Each number is 500 + 40 x the weight over its row's rms, rounded and kept within 0 to 999. Layers, rows and columns count from 0. Numbers have three digits each. The size before them is the row's rms in percent of the matrix's.

# layer 2 MLP up, 384x192, rms 0.155, rows 145-289, columns 96-191
102:524570507524518494400464502488363480510508487585548463514551561509489495474501474481577474486448458524441445555536526486521496474479526491496533444460531446555516565500503434479424433519533472479547522518522526578463498523462496499427503502495488528468459479412474518468437490496524422494
104:441479506492469513595544443417534489484491517451512396528533493485418416533411506518544548485471479526540478545478558536486479483497532432632488531479444462498546543532463477444442478454495497492441579524483492502532509492515553471534510454416482481498499480531500483467569465455498522480
104:400507471490494496541576465482476544517427489578490499520547505457533491445462511392562489476517448461460456587477564445474443495516509516523551509511490477447526520494554483554552540516528449512532562532520472524465515581475537472524518573455529501497499546546526565470538483482567511471
097:477544507452483520544490467506523515498477534505526561524461543571486452452564458552478525484496515500518515542464520530487532474499483477482423423476481464520455469475492481510490563481452592457504424488571455581511438542545513535519476571505540517504406479486503566393493497498543527489
099:547442430560475408497559453523454498461586468507487485532506497473492489468542457474488504520453516437529516507486481507450491466468495500519502482536533541474485455480586517506490522534480501377482495423481491485501506489508538502485456543482595464559530540495574544471465491590574556473
102:556498531504518465472537516544487521445523478548592475537484487479467496455543475459452420525495469495402552550487517471560545576499559543492567436567460490481506459505493481412524503450557539461522430480532536485546558490499455471493555544450493512513536496494525503471514478516516465514
103:512504566509507565552525565529489477497452497483527502450519440395434512553571434471477484461506510486489440474499580430563564496482443499515454486490527515519419505526570527462554526474518499493472510442494578496474441431498490562546498440537492447499492459449497485500468503526535564519
091:541591449456559510438556529504473515543503442534573510525446508565464444507522517476460477453525540486474545651440480542460472541480597460547473446478474480469532505459501462540525506517543451476522508505507574487443517517499503521476505517467502469607525493497419533524513418466496522534
097:549445558483409510506491463470524511450492491506501517454533458575563502569587475507518507437516524477539464378512541513562478424563562501463471521481463450486522561515536452506416473518419538415437518568507502548547490490471447499544433531509516557515454452452545516464502557504490480492
105:570484536528507541567500515486574423524473549426529507488593455484593496523512535532508544558547502543462480475521480464483452570478501475523509521549537463478465514474494565441485492430500509541501463478482455492538403440580460558510562588494434509499486486530526489577541525513477480425
096:498566442469447498517538490489499458450457506528554566429582525491466518456472467502487506511531494544464460491436509472565510572505467460591418501468522454487421523514469498467590534519509461533452501401456460426501520507525548522485576464502420500504465524503481487543444503474460475542
096:525472471506491479541504429505397467476524524404531489477457508468522571521464486494495493518444507482493454534412520522505464411556554511458493485500524562529415508589456501547511480516440493477473464550580456493502480489500469508453511498569517486550504479549542538456384527529491489501
095:517549409526488481480458564541526522487509410486517436491470468513453465533510467593423541528521539470565509570495477530543474501562525497435524463466440434628500570526536532537486506505559557458466555466556490507448497483532503494486454513541417518493490483528481543521578502510461517470
104:518476460495558511469498509440523493540525424540523495511395456499499522510516498486520540476511548550529506521478492534513509492549486521533512569489522513465529476493554533460484579526509570446521497541487511556532471502459520521474427475567481458583589523565501552487489487537577486517
102:573468459500534501522518476505525542534503467469442506467476490549515393497616437480501517477524507537476400523430568504510426463502477473599487577493457494495471466498505529531461529535520520513429494440547573438454506467453451455486558510593473497484505508457512527481488489456492471481
096:492585501495391572534544488495498528473402516491461437457507522509440447488534467525487484559509566453486507465523493435477541493530489500488442492470523523526454442547490486465463453458516453462514507485461516471469504558498460479466473517518492523589467445556468507529531481595523431433
091:549586532428524466505430440513571482547487521526467584497482522474431460574448555502479508471474493544522509513498518492502492523487548447489544484479533505557531481554536480550527484498463557526481526526517598526464497484487449458519477505426432522445510501563471493458572495496496530508
101:477474517476449479582490483411476458559465466461543475451530573519463546484521576475482567496508526434442466507481483599521570532497455516488483497518474541528491497476530457483454548542536535557504510502515481489541527505510574524532484468469476426469488512497540511487489502492505453556
100:576544559513513500512470528434516477520511585511583463490557472432497497498461480535539470495530573491502490487537521543383508474519431515503537516503469532440508510463480462548525523528505536502561473494446520450447504473498574515563474435462593562539537533408499486527560526508460538486
097:526529437486531472561491486509563449538504438489522491481421495537511553532435431449485443527491553478518470555530446456579464515464514529480532445490494468524425547486470541452541479519560497501470505513562398511518555423512579510511529473512540440516451462506512547552533548520542513541
100:559478483484524552510519491443540463516511484492453540585452507496503514497474576475538524551562467478541480497466403491496556580521512459523543498465488532485482544411554467485553470531515535513531449525478486424561545422535491504503512501557521458533507512494406428507474535455533472444
102:538508487495457525510498591496516488497510465484537423489476500498520446493535520478434564539477439501549546514479511434484489486520574506497571512437445477505458553519531502472544452521494559443539455503575494452504438533572484511469497511475472547418478484523568508486546497465530467453
105:469505455519501486490518531463571495484561554503504486502579433521500519480512456543527488489481437464535489513493482470422530513499509516446536458536563527505507487548549534492565505552460457599540516519514491497407434500537516496508498503516520512490450520574572610468610432512410496518
107:474558531476519487501517547509498508537477511553570487472542481507559447490494498462560584455508500497515445511497443532485524460545489468452517457472499550502488495490559468532447464514500481470523490552509514460494594474534471548434428549550482533497498596474505582489484507473479464567
105:451543507489442439482507545495546460439533445483506486504471497474468504501538481534527503484487511490512521552455533496513465529515530516531588599420504478470460447539500582510561570534501554537513486484446491577425445535504511540488544482448465498524420558510506498457467486540472532496
096:475533489544526481489541451490539506538511499476472500504508546547492596470498579503533527396430541509528480490428425512454521477451466506427485511514501508473474551449506459423405485473502509538416470549501478597554508554554528447454510434422476470496526550516495487545574532448484505564
099:504506511560548495507533460425440506541463541530596521498522458501526514539549474527503536458523456485516537476488470536461513548521525486497456486505523500494562586555476525481422472502521490545518524522487493441488555507528450536471520546571540555524471452483544524481506478490543437535
102:489507495518440497526486463536459438516495567536453485487538477544542545572454467426550407474496580466552483477521570417494569495411482511523541467464536431532543499478497514472463387492505496460505568547517557552477435541580502474533477516480517473433511497501525453464519469453509530448
105:512454526488542489529490534470451508454529457459498518473505507465441439501512488462517415518461532512493482486511535487508548511549448465475486476430360497525447426499524543512419549508517539490369468498459497542484477527526502523510473478480535540538504525450395478402586542435541513511
104:521525453543572554568517499469506475494488508564526549544494455441531492506469489570538483537557541489483455549425485449448543446478472504469472424484443472426452541453461447506411484504449502449503504531493512497492526424596437482464486579576486511501445435416558561555554424447510456488
095:458487531501540520458438526520535556534510530490440501500516500571468525516444447472555512464501523563469559506549560502528468486575516537448461432549560516488536473501507472448447457504508536508540574495496577476488519502489468578465516563481485575484491546474524484506573458470487511479
095:485511476521450490543494505434506477519467489560532467495476548605487515528457568495502481449461519439522533547533515475500526512550421481510485459482510526519521522480514498557575509465451470508442470524428497507444494536503470483521514468457490415501556583496500525507539515449492472439
103:512488559517445564475421496467526520538521494461582474524534530472520591463505541492556538464501532484508531468507457560566514442477519481525420496510529481526433498514498498532438460523481477502475479522483530510568566433477478517498485531429468553543490548501541526532488519543529479511
100:459487449539460493496496515523457554472539508483507460525499507547442542535496507509452441548573512440547515517541579533536511492493459518467471557492583507479566558493484486601543537462544464459494505427509536548523588495437496532545528560497535577478522512510498523450446532502551517544
090:507520476556551517463510476472468554482498513502516500476482509467546499540508493540502435491463542476467489481487515520424479478487515501439498485502506501486525515568567527531535444554430495520489509505401490519436485411489527559525526525511553615509473470438509545514554465479489467400
105:479556479478536506494509503495437587477490466441467456426456521577507485540492550423481479483479470491493468492451524570508452484551536523551561526466493467501491517524484524521466477433436539489537492553551549513519543528496463474548544508447481565527527524522388519443414537531439591483
103:561567454529509581494446527607548600504503502456451464448500532521437428503485547556492493473455486487501538473585487480467510476551483521518529480540466440505556466550494496514458458498541491467493443526446492519475492444526515591529529452554462584518527523478516488483485510496443526474
103:561556472498533494511527503520492538521510540528445499520544440485470533503564482525529472569559458401518504500526484543470603489530461497430566491410495486482558456508554536488515477433440610520528492479577536525478537440455544592534461506457540546521515453448520566472525471527472454531
096:559467492499578449563550502444480517476519505450451480459469483551537454503498487495514563480521476530491485493464408480536529552496514510613561442543457428548557552491537481512518507468472516548589551523481480548502509558471503457476492482451509462453510468441429427471537559536434490595
106:440521527551514490495530450499486445439478484524457478480506503579464496449478442507565454490478532514441508503534497459507469495435535498491486464542554513496499415422520563458523495544496501537493477518428484487490421506440488442470469510559533437416454464537508449484494548537533562493
102:443475548458473462498505494467464472494466534495434419487503534474513461452494474522493488464433485502431475493502433506525512528524463505425501427461577486501495472432558447484480593504536524487467452481537507519502406462491544432492437502490512530481489442552467524473444523492443428536
092:565484556432418422571449458472407465489519496481480511452463539479509505500499394515480411483479496503450530523530461482534491479528571455525545464502558469541555543526544457489509534506532460522587498431547504585450577512476502489531520496558483448541506468513514465564535409574527474502
095:500580422478510508458550569483490521548427423476484512480481510507460457496431517434496560516523563549502444444438461439530461497445496510491486529557491479556443512463518539523507492490483415463488436494523505521504433464502493475522479471487511545550504539505525442460496505472504471487
094:425475467542459545527468508467549559538517452506521534514449506516559530449452446511476491489507552470501533478543505516401472493463497491549490497520554526505464493571537469506522527491480456503507587514455474455509495502453496503516483502511550481469513531447472522544540502503459537454
109:478575488528530474450521483527532512520425496531490504471528495446572480433538562506475497504444487495480494519449535458454385548552552480506505520500507466485553523551578583505488498518593409462441560411503448462480470466439511511519503525500434490525457464468552471466459509464460454464
100:477557450536499448461476560530523511524515478497563511501416502500499538471567493436552538569518452457490493456509472513552542540567478463462483550486494448476403473495489569515506406520462484527531542513490450478516479484552470575446502467446508466497530450528492459500437469478495508539
099:543467526453483438477458439489505499494499518530477532564546588545426458475425483498482570488444482504544471507407443524536492478467459550501519477484520534532428533488431430515514517508446444451465522466472468454516489491462570535458474474550496484515486509504508465521507508460445504520
100:427512507502560517467475535468524507505563513438525475478530572442436587543534579468506475523468435451516485422506503639549486396505537534507528519486546504476451587478480525476570549449494490487448462504573555467496421506527500528450536478521468512556563500455524440484537492444432507528
101:478457475455500485511466478466448512482442530454422540504498501485456483507528488457473489514487530587510473495566570514483557487460458559483516522524558485597512515534518552481593523506550511491483508435437468525528481557544547465562508526456506454526592499528514467500515538489456576521
110:493460564508508489476515446452505574515514475489541482498535564556526546469497519483392427410499495556529508505504481505534498450497536467555447448524494426457555501513505543534557481491522511505435501541450550454524432535477493521559527497562428536508525431467502480436498491499495514459
096:539533478436486554489458471515538539469472462470511537472489463513507530479477453446485531493538527487528501516529496337550527522535552495467524482580547486512490506437553453499505535487481503547433491444495500443558435504517493567549456471504438480449512470470472509451552514496447437483
097:540502469480466479538513405541492480557534437485453513541494575555523473454498486504447550487517532437516450465442560515387485466473422514517445492538465479467550426421466476532495502503552548397568518479540476470480569484519516542471510454502469547492462452566429522563387512543546526501
103:494467477490508342514447527481541505499531571482536507557460482440581520503482531587483478439476443473548562449494480446419451531513502559595485490404519492496547458487489432505534480500499526507504509512472440520485481488569482495515511570478467553511474436561482525540571532525414483508
090:446495494567480443437511561476501471475504513546494442497464480536413484518502427514535513600459526515507549523467487554608472508512520456429478564534474513491462540515471535532488555533478509449557539548484523500489570506556445451503457469527578541460507466535418502482489533487465440507
102:512495478530508538557458526527528499527467492515436461516466473481496466510508492502545530566465454543457545508442461528494520444482555490466475461573549440468461478555521527444537494531442523558573457436520518518542549537448529550475545503400546496455529514504437467459458562556424541558
088:552534474471566479543477523497495521447436457538531474449476484518537460475442537497436531528472543501516489441481541470545431524465504497536458512514483518516451464510532459452505489453508542488541493588487465496496482531499451585521432485481510445454520524520553486537413563504525421483
096:470474485559475436487530481498459496564537516608466484552499495443481523471496560573534500437521447533507464440528512544495519470507534522463544524558497549478428509501497517515529512470517500469558501532549499571460488533437514502453483470537450517555591538539463496506513487459574457489
105:466523591492555478572504445506499464534515522443561522481487502519524549517489482531507555521469453531525464617521522501460492549516558501498562568467521502474496473480537411476498475468522541479560519511513429479522468508485456565456504476491518497505511445492515505526508480486512496424
100:490519549588440521499487493541499467535464516558510471537478471448526469460502554412511540473453449483429474491455508517451468463527500532524545490528519532505484417503552501507444466532530602516530497472488490484543575492534474541538469541576519424521553508481537549492532458508553508482
103:510470509405497494468468530442559552521532461510501444444530439528535499542530447547544471541525489476487560455517447461486519423449552513477418500425445553502528488409555480549553488530509568496418521509484533516498465505545488482458511472441468436466475545551500426523449493456519498546
097:467518514485505461543568522432504512526509553533476534499423548544484595525517511581519533495540465575532437475493555528490492445469473485478484523575511521498505466434542470441492516471500444478549483471584423509490561441470500509502402513456436438515462513505527488519484503490512495489
109:534465483503513512410506510458494489526474516458446515506555505455482600486554473489553567460500519481547492580570485538509530522524624484474510571504510436532478479410488517561494557471541540515473490463524555465467447560445516491515479526466547518504494523456607473503487478493495536524
101:509451485537534429464447493445489496492536421451485443514544556535436461508517467546549489368471505484513438482510478502549518454511482460505526416531443524506480471490562488468441506520581513564459520540434474524561552529449513533417469496562464526495530409459483514442487532464508595500
098:518507489459453497453537524500515427567528458479498544488509544575480567454516480479551500493502534457495493481490502433477444507465645566547426438550546582468510524476423492475533490496545549445519500538518447498454530542476470522533491419502562494478482455474541492569463451433478510485
101:537567601496573475514507552561465537449579545505463496492462514558488528560495496425519542450506585525469487516453495537571468566537506470493557478513504478499470491501544539522548518474485485454512435446445480490571498498557478513447549493521509465459433424505540497554476493458497496513
096:445496505483492451459443464572498541536498487458504505498494522529567558528502502486456478485511554483507436526550484534515528492499526528502454518500527523519455513526524490445525532507569460496539518514500558390475470445473437502435475459578459513467544482548507500466476417528534510512
100:434481562513531485519515507475480462549457469571528565537523471492546467525587515541501531474485506574469476437476461509480489465570413487553551537596509579498478428477507532456425507551498513435479521513424546434501562497478462464490502536522495512493551501439580531437576520477512508516
095:476443509517499443514446521474423507493514564524503527472462477529523510474455463472541491423486496475502457449524506503539552522495513516496524499578586493553468413422440530624516552536490570552522551492512479515497503476475468496514496436511474525525529506456525509507510410450548429524
098:464505508560507574452517499427531505502412485503515485524542553461524412426534586435502508537506512493442519470517488480583519532469431480512464483523520523501522578520517457469476544468494479449493425540447508508479471527557517461509516498540530531420564461452514538433423551487483446462
100:487434484523427432501479602548564530522506532473484447477453476478530559463498484454504445560456586427454541501462519537473426466597554452487498450477522584503573449536578508530527511485495517466421495519461490503555546563551522468515465535419483511531534477511494463508495523524483496481
103:425470541510533531499501484493542530533547517566534473571476492455509445522499537519493483494491505514482530462503442463465568473472546523489511521455426480534531560520599501555580557533537522493450463526498524442552474487484496477542531459504466591446462513552524490567496525465507459503
112:494558452495508443396511526487529493472496513494491497494517525497466456471563475457538539578521483493452469562563498482522448549596459530498515508576494519506535547535482505556524446561544463480530511516537575494539487469429531461486456452509563447476532459448482488509512468612516561431
104:480510497510474455597574537482513460557459562508521554497464511459468540577510515448523545471501534456469488489521461519476534490540507507503480475556526460491567532482550481516405543450434475506519424461504459414542520550492565487464543424463459465611483530498445556562494536482547554441
092:553558512497511549513516491530473504490472573531452491529428546542430462487527489480477439537525520532480467535489436467517524517490466548459469509511474529502498550484477529433497538484551476574506546533528503488520501495476494487374499495480503550474559453550477532480462502502509491507
099:438547526476532515535490457547497451481491535419470481499537456511441478507514532505563497503490494513503527534568535558546559534527436555472528532497508496502572528423529558551428521485517517467507460521514547428411489481435423504462494544436460468519435445515505488600542454522448492468
095:444546487497523505514489535443439538532496474459553516482466519535508508532468481509486448519490486574453505490492528481470579564478544518484537471514454488512468549529499453565492490494495528496515451543496555530580511507512536464482529569545440456521504471486504542418517494576499589492
098:513471514508535528512431470466463490467467527545507446545516539443562468515515545482554433497457580528517468462459514481484556466495610454476503511522529543419541509439492489437517517417509472544649450496517475611498471517516512443523509509494463505539481509484460549469487490495442508416
093:545496461502512580517536507545502562469495499536524448521471471548568548491514567557443433588490496471464487509520561517535443422434440518521484475523447496573467557567560519429491493509564547530563405509507452573508516517520508453539494551485494459464463490424522489532445525474526429522
105:516500567474544424567512467474543434471552501518453481491461496539537499458531459580437529496428470565526531520538449477499546410548556509470492412509520477543570512471508493449528530474525508511418509459496451511479508457527488512517550512423470490482479427466459513475465453463481491526
099:522518449512502537571435474525486430586480456499481538552481498483572489540548472537541482507481464429506524546411442552505465540525507534427516418502428540500461426586504481548528475483476453509509479504484485476501512525602489494464468440477500509555501472540502535470542437479441474556
099:376503555540460526470525505508542479470448530422429488481514512525505422511521528539557472474523448540501513486458401532526530503529451531545582522541486435450439490502499459469488453561528470487506501496502575466442514496536487481469541517536512499547500536531466588510492526462486446545
097:457552458552506568488508469523441443550515560478483492510463548507550506501505455520535455470479466466506464538497589453468488498488481442542494536503542493520468457540499534517468478507543551422535548508579475500514477447522575531532450553451461454391500511454530556524517479528471456460
101:466530501553485480527520552530494467549446535467545484582434527527472491515504547576483528496527537474511537454489452370517554457544536431432557448518555525405508527482477375549465566469505501495532485572439557529519501459503464540531473564493505562502501464494450538495548510468505528465
097:483507574479564487586465562556478435544429480549447463499489483466571551489518492528445532470498470487568486461549486466573510430510496538543473480442495445475479563508534473445516512499474547550473438507543545525525414475494469469533538534499533530446513510556560452487482484485476509491
106:584455534464462447501492473463481459473514465478403489506548466588458546580542532499527565497456469544553535535531508481510500487500512553511513489483499545441482469513522482583538403468470518512548520445501473527553467446545390468504485488459541421521530552444544548553486478464460578577
094:464408531488473562550495529526462463477457520547541436443444511476551486524390520530533498475534494479460537544474516511474490571456439594548467505552454491562530479528504453487482523483518537469507471531528427577519492504491451460554453502500501544529432572488460449509608529516486506545
097:504463474552503492537501428543497421493459436482405466550495499543537452477488437553562485501526475426454444437460513461518476493525562537464518491548525555487473470516499489536483468428509507507612485437500520524538511491503516477501564513536499447516517503486451519458528540532482492539
095:490548516450499557527527487510459441527569556414457511491532418526491500529501453512583483505529505589515504549524513573547507496530502553562505492463514447475485465516467446467512516517555508472492540505414516528493521480504456505511496456443503458486568455525458489488444546490454446523
100:488447483516446567503549438560508526501440485443527487471484457558467479489506468531549526480422518509513488532498492542513501465461518465454501516514508515548509598539481489532467423537471491509496566508568541458424495521503518535536515453446494468540443564456481532460534541459571507479
116:500517483510505468473520512404480469537490524455474475520459477506583436482529502472513443543544447531436502476559459510410480568472511446508437521512485591532557520540507540390511533446499468433449527476449493549487500485507530512474573468447480476427449529521515503535483447534532460409
102:446567420524479471591497532483504508592435531509470452518519501457473419440435536594479495475463520576491399529448453481486551518488496492522432549438536518537472523510499434468446463571434459500478512523558433483544559405497489432484410485497509514508431518578460487580492530443447585462
107:475481469573538523486485510485470487515453467535484487478456482526538522461506479528536441555465563377498509545566515508482488500568486483496505504540493467523493492537539453514562451487468508593501492450539611469538459507526524494443448457560524493511395473456544518476459491550513521514
095:490475506510561477489509520527497538566520501531445519561476521576498524461544473557427521445405475491527439509556487470545565439516453584506525539521506504521483491607531519488452534468493512550513531567534452390446488512565468386525509460548538499586510512444484513526501509510534535452
100:501462482508467520493482518448483520527571519476455511532468479534488508535546545478581478497511561487522464501481488489464468472525477571528450456528522481514451510518487516460515445535505468529571421569472423540635467473512496543483502499592507508496532475479491539522487460510439518545
099:528550453465529518576550543533556492566433468512540507503516512480415525530499467530495448430452481519552519476474443463445474553492481566485473482486477524488515520519436551477568477505462562533516554596500436478531480490433529600539568402525488480497440531483537509469561403523479484512
095:457504498545510507488452513486531528515484519472421534486530500529523542501515462514509513560483470490454476452438539408451472523445498532491516403551501594512486440435508562528488455478431554487458485528491511533481548551530503570486472543466489524442451512561439496573459484453445496540
102:540469474555519470468474551496463516468588408464439561522499461514558511581497501491461453519506482425516503561485501380522451498528528507516470442469539467506478542413476475459470483449464476426487415573479539461501539562488523554467485562517509476490497515444491485523529491505532541449
096:492528478452554560475501523499522535514537473500454574542467543541500502510473492572532509495566539552448488495464409474498447485522569478455490538468445547496513514556441559561551565552487466489452483516465498504502432440502442564528473497507499442473511502445548440550511515500474532571
100:496528498519538528422505449492609472496513430535496455546485485478528461484502457542561489480425490480534519556483543527478512529457504434451540495423540475534420505451526557523543574473523546510494488395532466490584457553491499498525513473504483476504496487471477477455485482460511470531
096:492460487521495509519484489555496432498524529534501523576511433469489494464434470480475596516466512510548480524439554519478514507439400511531513527475510521519431462528509459498443475477512503477492476508570581552451560474465482439497551557550491529507485437488506452416481504485533428498
105:496436473510476436505483501473416480513474385565477535505466509509537537485479559464511482440451547485523562513500522501480505508511495520495475519510524576534505449484456515506519496505476492445485470519482508534505518557552495566476470474479451452480490514505503401503566544515528526430
105:566492472425532465528440540491488503477525484509465534485477496439493496508513584595526448524522460498491508579454488550595479449445449521476513503450479494534525504487555469571475464462482488495531556525513612542434527547512551488546444543540462499509439423386516446547541467431526490553
104:442569548484471477579474446477440461502405454558484565439457521466525465485427530581480468495478449472458451507505537527489484448444454442412459479444469483463549477523507494497481536447521479516558461475533492507488458542487501478476458517466444510557479430467560492547487482512469507485
096:535508522530489477481511503524497461547483460515473495458557511426498553541459495454547456496465529439477497460567494539450576468493449462563406528497416558466544523493546510509557424454497492462480471510456490469563482502535527503538516480473529542485560503481567522537464598481501506385
093:536512564523494538544521440480535493534446525436525480482500456524486477493421524489486457541440495494523449473521534501574565498469536514476461465567432519554463539495487494496464455576515511490468546563423552492496514509489524506514457532529503461482501477481484480535603537456520531495
095:458500394532543500460436512492461506491478557521475528514465592489525429529446433485545469418534442503516438533534502445539481402561508516535491558575460497565473495507577546490456510474557532446525543569510527468456463519535551471485457509534466490459490480540484470488495540532564530532
102:425493452483539515486577510500401509488482457536447515480492472512465501528519487504460517501506542456517515490569534419505446547494480525502483450474490514483569511499520476471527480561509517523499454428520488489582570475464507482486521522512505554497474369510453482531484579474483581440
092:496402404487535534498571482510474536527486488572517474527566529484508478583497493509532483486476515444605442450481450474504477453498461499444477500499558529507546525475462486530556399498450518475489489464498529507447469604486513505458542513542518498497442517550492484594537455515572521484
100:483563485490437421581515503563503478547517508502545493450488471447487525531518526449486514514547505604416473485497577503492486543553465523447509492534469468573501559479535475505497448534514505510524534465526492473499573544483530555498464559549453491470529538447506437596584505522474516506
101:561512498496441482535492507450487472490562504408516477467512517521501480491434532487474491413522513514469512531500512522471537487481510572493427504417503499483483457436486424518475432488431511443502484554502489513514513484498507453448555521491438522478443483592515487514584450490496486543
102:548465536470553419362440520524490491463499583491507510533532515519409514492542467567471509511461500481547466490565517421500511502525476484535505477492522483568442474477505547484436452521525490497513476513507526497515503495504500521523556449491510547463448481451469493430483493499532472518
100:464493492484482496427531482478468526395497486441550458543505442536606394526489559517521564538489495523455499448559447522483453502517526444553484514536529469511480530512495572460532553554453511556551486481457511458453492546455480500487475502504428514486572466469545515523515560527423551526
104:501549504501462459439517519515505471497471531433439511521533515515531541506470494484463516576512479470522497430563473470533524501489544504466545470460543386519516556484499538447445481491512477502422467487481456524466563509532511525512427449474471507482478512507446476395525490450457472454
090:535517521466514451433543512549478524550483541538514476491477547558576432529491488442497491440452519565557495460591629513485471492535507501559496454570514447552572477567548463493452474568432465481499483523489555560447486541482456486567439585510545526521507526500491488607470464460501535482
101:527472516518542475496496550464506530492470491495518532408507482460500543510489557565469526458539609529524497476491479573579404513525501535496519567495528543415479539509435546473520438459544525547520535469465546494519510394458435536473522590492542453458564571488514444476493526450450479440
109:445497459512546472442481519485489542463490448469446577493528377475515492511468509534494475495499479479469463450483477521476512458479525497521471549473509510544425477479568463498526505445542455493537432505559465549585539466447571482546506399532481541456531479507524528475489434486510517529
104:540515510551572482533418510460545464510550544501467504499442487397539554451400532495474440491512527450419499511479457556455439580613533492508478502538496503488425497498476442505498466482512512463439535502496474462461495514426458529452475554535469459510466539485452577500553471527486487437
102:519521560420500471448499514516484509480552504522521468423569498551463558447482519461479485462505538519511519520420498473449512512575551521490553512519465494485472557474483500413459447496549543562409569527534446457532540514556568493401499499485452550519558476495483508551466537466510537522
097:558552536426519472570471554431513473497557543495512576535536513511515522465595454548477418442420512496552496546497490516476540536534527544450490497492463467497459521528507525438507444539449491456478537550423450497536573511549424497575517490522561467498523480512572523576468480465530500514
102:467537505516495505470496515483513458449538434510519499425541549476516451519463515489496458543500480472481499511447497534540524484526490485464526466516439530481490521566426491534468496430472531487513543581492464464459509508496532510443517454528445450515490466494473552542521407523514471539
087:448471439564529527442495530476468555492505538518514576540519496497509538491447494523499536522432470530446461458493497413489504553532450545544477520435524486525535506477486518433466497476538539551452530528511503488505513550510502494542406430550544473536477462373501576463547540517453487504
108:423474440481524490540479532497516515439504509472436416575479531542457508488446573544423489548475542491493455558499505516464577547484489457489501449497516499558463447468446486510511516515494498474462412522531474535465479482398494496514465602489514460539502550491462441416554508506481512451
097:476515462472536491440438539557572518457476515489512490436522540539429512544507479491551533555499504423535534478449520495515508558505485483496511487561477555503534478442537490493471512526507473439452487410431498456431495547468538570498539552437548495470490509509481447544582525580521512486
095:529495540488433550487520448474520424542405440499524575479406550503534508428413476558495488446518492531539487451520509531533479511471552415502479504473465498543516478486450439506508479512500510486507504517567449518477486525492427504479512518507482455465422512531574586500507516509439503476
105:500435575518502473489474557472515533552479521537568487557494533500497554568565516542498468477520508475499495549461455479561459498539477538464490455582460488453501571484521540417573475496503441427495509426478458471518473499515436535507541553460488529483460475563471537550477485463476496479
100:525523515533471488476447532534488530524475560469492554456510468437541530482465488549506477504492449401527407512509515548422545534496450532476525504441605590505459437477448433457492534451509537551563465485543485460456543501495527514488487532524444494520437516491509525499436545513518547488
098:439420477454537458541481507510436476504486490458572536490510502542396540470466521559528501527480465446480510475518537505507531481568439583494583541569568490496450496486488495524520535461459545533522489490504525530484485402469468545482464526542502474512488486489467554540490510366464539439
103:494504471444537539440490521443541531522539548504486541489496448462496561585465469488473561470474542478464484514511480473445545459496519485512455545480438528499437534517519506470480469533488466477493570559519495524512472523536534502499443538498468481437487453460541540465482614512552458527
096:537609523544535555507454506512472407586581447509487520495587498490497512525529457480402563536627504507556552525516554466570475496466489573534407482476478467523572498492524490489515472506530520502465453546536413455461530506519503532544496459524519498490491489455532496465526475460516470451
103:552505514482427468526506465437482504512556522520505507445469488488509473531570510494405496509510545359500462457455499528567529517473557519451448550522529517472565508584520574499470462503557478501471555472449525448517522509579440504485511446526497432525508470497521490493512462527424562565
094:496554495487463518528522555467531492515500531457518454521477559525480444478539528580465523497522547540523495475519593494485522449482503464447492489510505471505580469541584444495504517471473525512428543522458555468469460414518464443544489484541513545484483464470467443447493500482578561451
101:492491489523521523524433498504562529518479406499536415467517549446494484543485518508512500554469495470521565491434463564555464490450466479487525531516534471505557474535525458474495550536571443492563497481441479500484412542492497462556546455420485528509467525604551511539555558497468503528
107:523517509497501509526483503495511434467552376448486429514489508512488493530485525541483528485456478470407527503573537407448455459500530451554428520483485513474448459396451483531481494530536555527444493444484537482472470500505483589585539452462520473497476503589529531531478564567492478546
099:515492545543490521533524554422564523623540483479451506511490462521541543542565535480523575475522411517541505513435437598425509463466424512582519501462472486540477447531527494568443507495473499471533596582466571515453510535488482491518514522431486486479448483497479483537519514498492467470
096:532512434570412523537465482431521484496509507529518498529504541536516444503511566455452489535468544418491497539458487472486546415446513401476497575486512484488563525507479451445496568441544534510430498486488473499510485532526495567459487511455438466483483552460455460512522464488484465440
104:444458474469506509524542546541464479497553488480507539547477478531522603485450514503488536487490503504453416448501504564454475452493541577503498480509486467496532461516523418501489436507489479510552456475555584541588491490549462463532503470503509511495500438496501467541510498551527395523
096:527509481503520541491488482508464434474484489507507552531471491439487512449538516470479437566552488569486479576456502530464470555475521488436480434456449527464521487499592427498505553483545502434567454501569474558477561542451508545472559388506472473488536482477477537541497541518558465488
093:431526496492525555470531568589526452544461488460471454473505488587496564459490485493461491444499558457579440512524512416556475458470464528501543486467496495579458518493558415476459499452549467520571576501500468462461489514530489508536495459497499483509549409462513489481502493587504459488
097:510506482524516562438581483516493580499549484474503537477498536554440483564490516519484611525479547442470554596538537479464450520548543495551470441475540484576456491490433484452567488482577489473511516488452521468468456565560499465507519434535519514458498548462434511480527486460527546479
080:501511477522458526469554478550479440453531517493551544509492448421465557515506483574505503468510441444471484468464481474474551459519509501432579530499449493540541571525588497517522523474469487611607431505523568467523443512515518438489471470531526476537513502539478536510516507493496414515
106:519428457488528428485529554528540425512488514598465525492518496540476466534544572441492517515427596560415499515516514520540564562459539504521496483485519530561490543551464546546534505485470517496510493466473490521478520453459545436427453470531467522542460447485517486659540524462551457466
107:517574474553451474550504450462451517431594505526475437514501438476533437491438444586543467538430544556492469461514494534488462525470510409513477491458577459467499518530505492550536556460514448505536485447485510484458502517499501514519434530530473434514486595429486394461478507450478537446
100:527444521508483480517513501522586472537492449529556502518527507493533496492429613536482517479460488491469522518482496490531516507495555553491569484467522503521538539460477439444419525499461507502431414549538502499507505430438545413510485558482524545483485554541549541507573490561523444486
096:427538454381528540500445468466502471590529481465463547516516460465557509486511459501543543512497471460525526455462451492548410498537510447483531484475569469472460491508472460401531504455522500470489411508500481466523544509517507467522539432552609526509468476443505562466452526469479553478
097:510530501492494466522559474556508578423474459477561561529501568545479529536476479513494496491460492437517445483524495538501545531496558544554502463455490515483612517505501495580537554551480456479456451544450556520529472472524499479452551493437456475491495592508485455558515481485518561520